Part of a small language model's weights.
Size: 10 layers, width 64, MLP 192 SwiGLU, vocabulary 8192, 1.07M parameters.
Each number is 128 + 32 x the weight over its row's rms, rounded and kept within 0 to 255. Layers, rows and columns count from 0. The size above them is the row's rms in percent of the matrix's.

# layer 3 MLP up, 192x64, rms 0.314, rows 0-48, columns 0-63
size [114  74 100  96  97 106 101 107  73  91 100  98 111  99 102 105  92  99 107 147 106 101 101 111 108  88  98  98  76  96 111  92 102  94 101  96 107  88  93  95  84 101 103 103  88 110 126 108 103]
[[141 184  81 169 148 105 150  99 140 117 196 156 110 156 118 145 139 174 135  89 142 103 130 102 135 147 162 117 100 134 113 183 163 134 143  72 149 151 106 160 120 151 124 103  42 181 161  63  99 151 135 115 149 177 154 138 118 159 148 119  74 133 121  63]
 [123 186  85  72 141 121 139 125  80 110 100 112 134 152 142 128 118 174 123 184 134 128 142 126 180 158 157 131 146 179 131 167 112  63  92 134 110 167 182 172  92 137 100 138 149 110 171 102 143 101 180 165  81 161  80 149  90  63 126 173 114 146 113 116]
 [179 178 135 130 100  69  94 122  86 134 142  81 110 162  68 153 163 115 101 114 132 122 126 114  75  82 123 172 133 115 108 142  95 160 197 134 128 154 177 141 117 141 107 144 120 124 135 107 168 159  91 209  66  76 165 117 142  68 131 130 114 112 137 133]
 [122 107  78 204 113  84 148 129 114 129 127 135 127 121 154 163  78 153 125 143 133  96 156 127  60 128  83 187  84 184 146 132 133 112 118 149 160 157 125 119 184 132 157  44 132 120 106  95 135 127  96 110 143 177  92 135 102 178 132 153 108  90 194 146]
 [ 98  77 125 107 117 131 122  87 131  77  94 202 117 159  60 188 164 153 116 153 142 109 133 116 177  91 125 120 161  71 169 152 138 124 199 128 110 110 156  99  76 114 185 144 136 118 113  63 123  99 144 132 135 113 114 147  88 167 138  81 110 137 123 161]
 [153 105 120 150  98 128 124 164 146 152 115  95 139  85 173  72 206 112 147  83  74 157 147 154 139 144 145 125 123  97  95 122 152 118  71 133 144 168  89 113 165 173 116 175 125 123  69 104 196  84 151 112 131 184 111  66 145 121 159 124 165 132 159 150]
 [123 111 124 104 121 152 160 164 136 151  58 149  90 176 159 166 149  93 153 128 170  75 185 157 145 139 172 126 134 107 124 165  65 152 184  62 153 154 163 130 141 125 175 152 127 126 177 202 104 149 132  91  83 156 150 130 116  84 144 119 112 142 150 120]
 [123 147 150 129 106 131 141 112  91  73 115 140 141 105 116 130  58 164 141 151 178 115  69 169 120 124 146 109  62  99 179 126 188 119 161 114 151 169 134 134 134 120 147 121  89 192  83 130 182 123 102  81 162  76 140  85 130 183 135 115 137 115 101 187]
 [ 78 155  83 191  89 177 152 192 124 130  91 151 102 179 120 153  87  85  79 151 105 203  97 104 143 150 155 174 104 104  96  99 122 118 147 123 115 137 113 160 161  90 122 144  97 151 121 121 153 105 112 134 127 155  90 119 126 101 103 192 171 139  77 161]
 [122  92 153 141  72 122 150  95 125 108 197  92 141  88 175 188 104 105 133  84 150 106 112 119 107  88 116 108 130 140 148  77 131 151 137 132  96  98 156 184 109 104 107 149 111 175 126 137  67  75 146  80  87 100  98 114  99 125 204 123 188 125 128 104]
 [ 97  69 177  56 196 154 146  75 180 138 137 172 122  68 132 116 118 141 152 103  71 114 182  83 117 157  84 109 116 168  89 124  88 162 134 122 103  92  86 147 102 160 142 117 102 115 103 141 142 129  65 105 129  94 127 117 147  99 124 163  98 117 141 130]
 [132 100 134 104 129 116 136 146 122 131 117 108  83  91 154 217 195  95 139 150 112 142 147 101 100  96 124  70 115 113 128 151  68 176 156 121 138 101 140 154 129 178 153 129  94 141  59 198 153 147 143 118  74 163 123 153  86  76 101 164 106  88 125 119]
 [ 92 136 138  68 138 111 162 165  75 169 140 126 140  27 190 145  64 163 128  91 135 102 157 152 103 100 157 130  89 159 133 110 100 100 132 108 227 138 151 149 113 119 115 125 127 145 143 159 164  59 119 153 122 145 106 131 123 154 143  93 122 128 125 137]
 [107 154 104 145 154 122 151 186 101 136 195 166 126 106 182 151 122  63 130 116 150 105 159 158 177  85 176 105 169 166 146 135 180 155 102 139 139 146 140 169 121 170 124 103  53 113 159 128  84 174 156  62  97 139  97 137 105 133 152 150 103 110 108 151]
 [ 69 150 114  36 135 106 149 117 203 181 101 163 127 137  99 155  92 149 177 155 119 142  98 132 148 147  70 161 126 123 108 146 117 171 109 111  83 142 183 115 144 172 122 115 187 149 119 128  98 142 143 134 125 111 160 152  85 107  65 149 153 174 133 151]
 [136 121 124  84  79 140 169 143 162 127 161 136 114 166 162 203 113 138 153 151 131 165 106 169 132 143 105  33 102 103  92  94 137  97 158 169  80 157  94 160 129 125 110 159 132  77  98 188 158 123 110 161  77 153 101  69 137 147 124 154 154 140 146 142]
 [162 152  81  79 104 125 111 139 103 123 138 128 140  77 132 119  64  31  84  81 156 126 151 160 118 140 120 141 114 116 163 153 132 142  94 135  98  44 110 139 115  91 145  84 121 144 157 110  89  87  95 121 155 203 154 164 131 107 134 155 140 139 124 180]
 [158 159 135 141 165 150 113 138 176 195 152 104  97 154 115 129 135  72  72  79 152 141 149 114  71 109 159 114  87 131 131 168  92 177  94 124  97 124 171 160 139 131 113 145 146 116  86 118 133  67  95 136 151  50 107  83 176 156 120 107 116 171 112 168]
 [120 159 112 118 127 133 105 179 117 130  86 123 186 124  92 134 106 161  94 132  76 161 113 179 120  77 161 169 156 121 102 172  86 132  97  86 207 130 108 172 195  89 133 156 159 136 147  96 133 102 193 127 155 127 148 158 104  92 148 111  70 140 154 131]
 [117 152 115 123 140 108  79 140  87 108  77 148 102 117 221 121 169 104  66 137 139 104 138  95  94 108 159 137  45 162  94 144  97 103 167 183 115 147 119 163 115 109 169 110 101 127 163  73 135 178 124 152 144 112 116  63 102 122 137 105 109  90 142 132]
 [144  78  76 110 126 120 110 175 171 136 133 143 141 132 144 105 146  40  98 148 122 134 182 107  78 192  98 107 129  94  85 141  66 118 147 143 157 133 143 111 128  64 143 151 144 133 109 114 171  98 124 150  76 118 141 170 162 187 139 159 135 171 178 152]
 [180  93 120 102 175 157 173 113 139  88 168 102  86 141 116  93 148 134 190 191  79 100  77 159 129 118 155 171 152 157 159 129  99 117 146  86 149 161 141 110 134 106 164 206  88 116 151 131 121 153  76 124 162 143 118 152  58 153 123 120 104 142 133 161]
 [136 176 119 134 152  84 116 125 169 132 107 115 160 134 126 141 105 120 107 186  80 136 144 147  86 151 104 126 114 138 101 107 104 119 156 103 170 121 101  65  90  46 102 159 105 190 119 135 125 174 189 155 144 106 175  91 156  84 193 155 153 130  85  94]
 [164  80 168  96 112 110  31 150 122 173 106 129 158 181 182 177 143 137  77 159 113 131  90 112 104 104  82 110 102 123 131 148 145 121 106 193 119 129 187 152 153 112 127 122 131  90 126 165 126 133 135 142  68 118 151 118 167 100 154  91 148 133  89 180]
 [141 147 120  42 173 110 107 112 140 118 152  73 147 101 182  91 141  99 150 165 130 171 146  91  74 116 139 117 117 178 102 154 109 128 134  74 115 182  88 147 162 126  65 129 111 187 107 180 119 132 123 109 161 108  99 136 183 125 121  91  76 118 133 157]
 [101 130 111 120 112 102  89 143 119  88 118 101  70 145  94 122 170 183 146 140 110  92 124 110 163 124 165 128 134 193  69 111 150 162 131 177 152 170 107 132 184 124  94 132  59 174  96 110 148 168  93 155 142 108 115  95 203 166 138  71 101 122 124 139]
 [119 162 167 109 117  79  92 158 102 158  74  92 113  85 112 147 103 139 100 134 146 118 130  86  79  98  82 101 135 187 110  90 135  91 168 101 136 103 153 114 162  86  75  72 150 135 164  57 186 174 122 139 122 129  79 125 159 110 118 123  97 162 117 167]
 [ 64  93 118 150  95 118 142 151 129 144 135 157 172  50 119 102 140 144  90 145 127  89 182 137 139 150 166  85  55 154 156 108 127 166 143 159  86 152 114 193  90 118 160  69 101 124 135  98 151 168 117 145 121 125 130 147 134 127 103  93 104  73 130 194]
 [102 103  60  86 189 132 115  89 135 135 129 112 114 133  92  77 129 118 137 148  49 190 120 138 104  97 123 102 122 105 156 140 159 151 166 111 138 158  89 141 140 166 154 147 122 163 138 182 147 137  70 129  97 136  83 151 153 134  78  55 146 139 170 181]
 [ 90  96  96 136 147 120 148 153 176 161 102 114 131  77  89  97 111 117 180 127  82 150 167 163 176 137 168 133 116 171 176 143 169 150 114 116 191  98 136 100 137 160 130  93  96 162 136 211 166  69 115 155 107 153 140  89 158 155  90  87 137 101 146 136]
 [157  61 109 137 160 134 100  98 139 109 125 135 115 117 176  64  94 142 152 161  48  97 149  72 120 170  99 186  92  70 121 153 113 126  71 129 121  91 128 150 107 124 140 160  54 131 108 128 117 133  62 111 152 128 110 136 110 101 152 179 157 118 107 113]
 [ 93 127 133 133 119 169 123 136 156 176 173  96 126  96 139 100 122 166 105 153 151 181  95 191  97 140  96 130 128 166 127 156 176 137 121 149  95  92 135 129  86 103  75 124 127 143  96  98 144 184  72  48 159 128 135 192 125 144  60 119 104  85 155 143]
 [138 131 160 189 156 188  82 145 159 140  93 124  65 139 117  98  91  68 153 102 122 121  82 135 170 106 141 110 105 147  74 145  91 122 141  99 125 132  98  77  67 157 130 100 157  85  76 119 108 131 176 137 145 123 155 100 114  64 142  62 136 131 136 103]
 [128 163 117 129 104  83  98 160 149 139 107 112  98 111 128 169 165 141 154 110  72  93 157 127 116 127 139 187 142 150 115 159 106 123 158 120 193 134 123 176 199 104 114  98 137 136 108 137 165  90  42 122 152 125  88 138  83  99 135  75 146 118 156  43]
 [ 97 191 129  94 124  73  76 105  77 131 102 104 197 181 135 148 134 134  49 138 159  94  97 140 115 124 142  88 142 196  92  94 100 178 136 140 130  95 174 104 114 128  62 130 101  90 169 118 132 132 142 133 101 152 134 157  89 127 135 165 116 115  99 111]
 [151 180 113 109 146 100  82 139 118 169 166 131 104 181 136 111 106 176  68 154 145 122  99 156 105 108 171  79  54 142 136 120 124 146 201 108 113 104 166 144 148 135 116 161 104 169 121 123 119 137 158 130 199 136 133 195  60 140 109 174 122 144 107 138]
 [146 145 123 134 100 117 138 128 106 104 177 144 189 104  88 145 103  85 103 149  84 101 156 150 151 123 112 163 162 135 127 163  41 124 140 137  99 212 100 139 148 204 167 126 102  85 147  75 161 130 131 145 137  99 110 109 135  81  93  92 102 179 127 160]
 [205 198 150 121 141 147 209 125  99 104 114 133 101 164 116  97 198 188 147  98 123 118  90  92 151 133 122 160 140 156 154 112  86 129 169 116 136 113 148 170 112 132 168 105 115 102 108 121 157 129  83 121 131 176 141 148  96 159 160 141 142 122  78  60]
 [ 41 119 162 143 198 102 107  98 114 135 116  81 125 166 139  61  97 114 119 191  78 105 134 161 163 138 137 114 131 190  92 102 129 145 153 148  97 116 120  94  98  91 114 174  83 134 129 100 151  94 110 136 148  99 142 110  75 152 143 112 134 126 198 148]
 [156 176 138 119 159 146 120 131 176 147  65 137 124 192 116 102 114 171  78 171 107 128  60 145 134 101 132 136 122 110 138 114 109 122 121 160  94 168 164 174  89  56 143 127  95 150 122 140 143 102 159 149 136  85 139 156 146 119  82 203 193 165 102 122]
 [133 109 155 159 167  97 143 148 125 205 147 169 118  79  66 121 140 100 157 163 126 175 124 145 196 166 139 148  86 125 181 193 174 196 147  81 103 149 104 141 151 122  82 111  99 127 118 126 113 149 126 145 137 171 183 116 147 158 160 152 126 158 121 133]
 [ 90 110 160 112  90 143 114 135 119 106 114 110 132  75 138 113 116  93 148 151 129 140 106 120 108  96 125 154 120 121 157 121  93 123 162 118 182 110 140 197 134 122  79 102 154 200 199 128 155 142  41  82 133 124  95  82 179 150  53 138 134 122  78 139]
 [ 71  87 129  81 149 126  81  62 142 132 130 125  76 137 177  61 110 137 166 130 135 142  91  79 112 148 122  78 149 124 143  95 153  85 128 157 174 137 189 159 140 142 124 171 107  89 149 120 148 165 133 129 152 161  88 176 174 132 102 164 161 162  85 146]
 [177 170  94 155 150 134 149 145  62  80 133 136  75 144 110 111 120  93  88 171 115  94 131 121 147 116 118 111 182 134  73 116 141 131 171  69 109  72 106 116 109 152 129 126 170  63 105 145  92 190 145 132 164 168 153 113 147 183 123 137 133 111 190 113]
 [117 146 115  81  96 124  88  94 107 117 114 154 186 122  63 151 152 123 109 105 157 163  99  62 168  76 109 166 113 134 100 168  86 120 131 126 117 111 146 154 132 146 118 126 143 135 149 119 137  92 102  93 134  81 128 155 155 223  53 134 166 146 176 168]
 [136 127  72 171 119 167 159 169 128 118  95 155  90 126  83  41  98 108 152  98 134 108 163 131 155 135 152 193  95 105 126 135 104 109 140 110 160 174 182 185 159 143 125 132 119 123 141 162 117  95 115 115  82 163 111 175  81 131 128 100 121 105  75  61]
 [ 77 147 196 181 166 127 179 114 141 127 114 144 112  85 154 180  48 118 173 127 112 148 166 116 152 106 184 136 119 145 185 127  77  83 167 109 164 109 143 143 153 182 126 110 119 183 142  88 121 172 121 113  90 147 118 150 113 132 104  87 124 143 158 107]
 [ 83 175 140 102 173 121 155 118 170 141 134 140  85 156 167 124 105 134 146 110 112 186 126 147  73 128 134  90 135 152 129 173 153 179 181 133 156 161 122 112 134 199 100 156  90 113 107 158 155 156 157 112 127 108 178 112 207 178  74  89  99 135 165 130]
 [145 167 106  94 142 179  51 121 135 118 103 147 126 225 133 161 123 141  72 172 127 138 157 160 130 102 102  94 112 156 163 190 125 117  77  99 156 109  97 161 124 161 159 110 117 106 128 150  95 187 153 162 101 130 164 119  90 124  75 128 180 123 136 127]]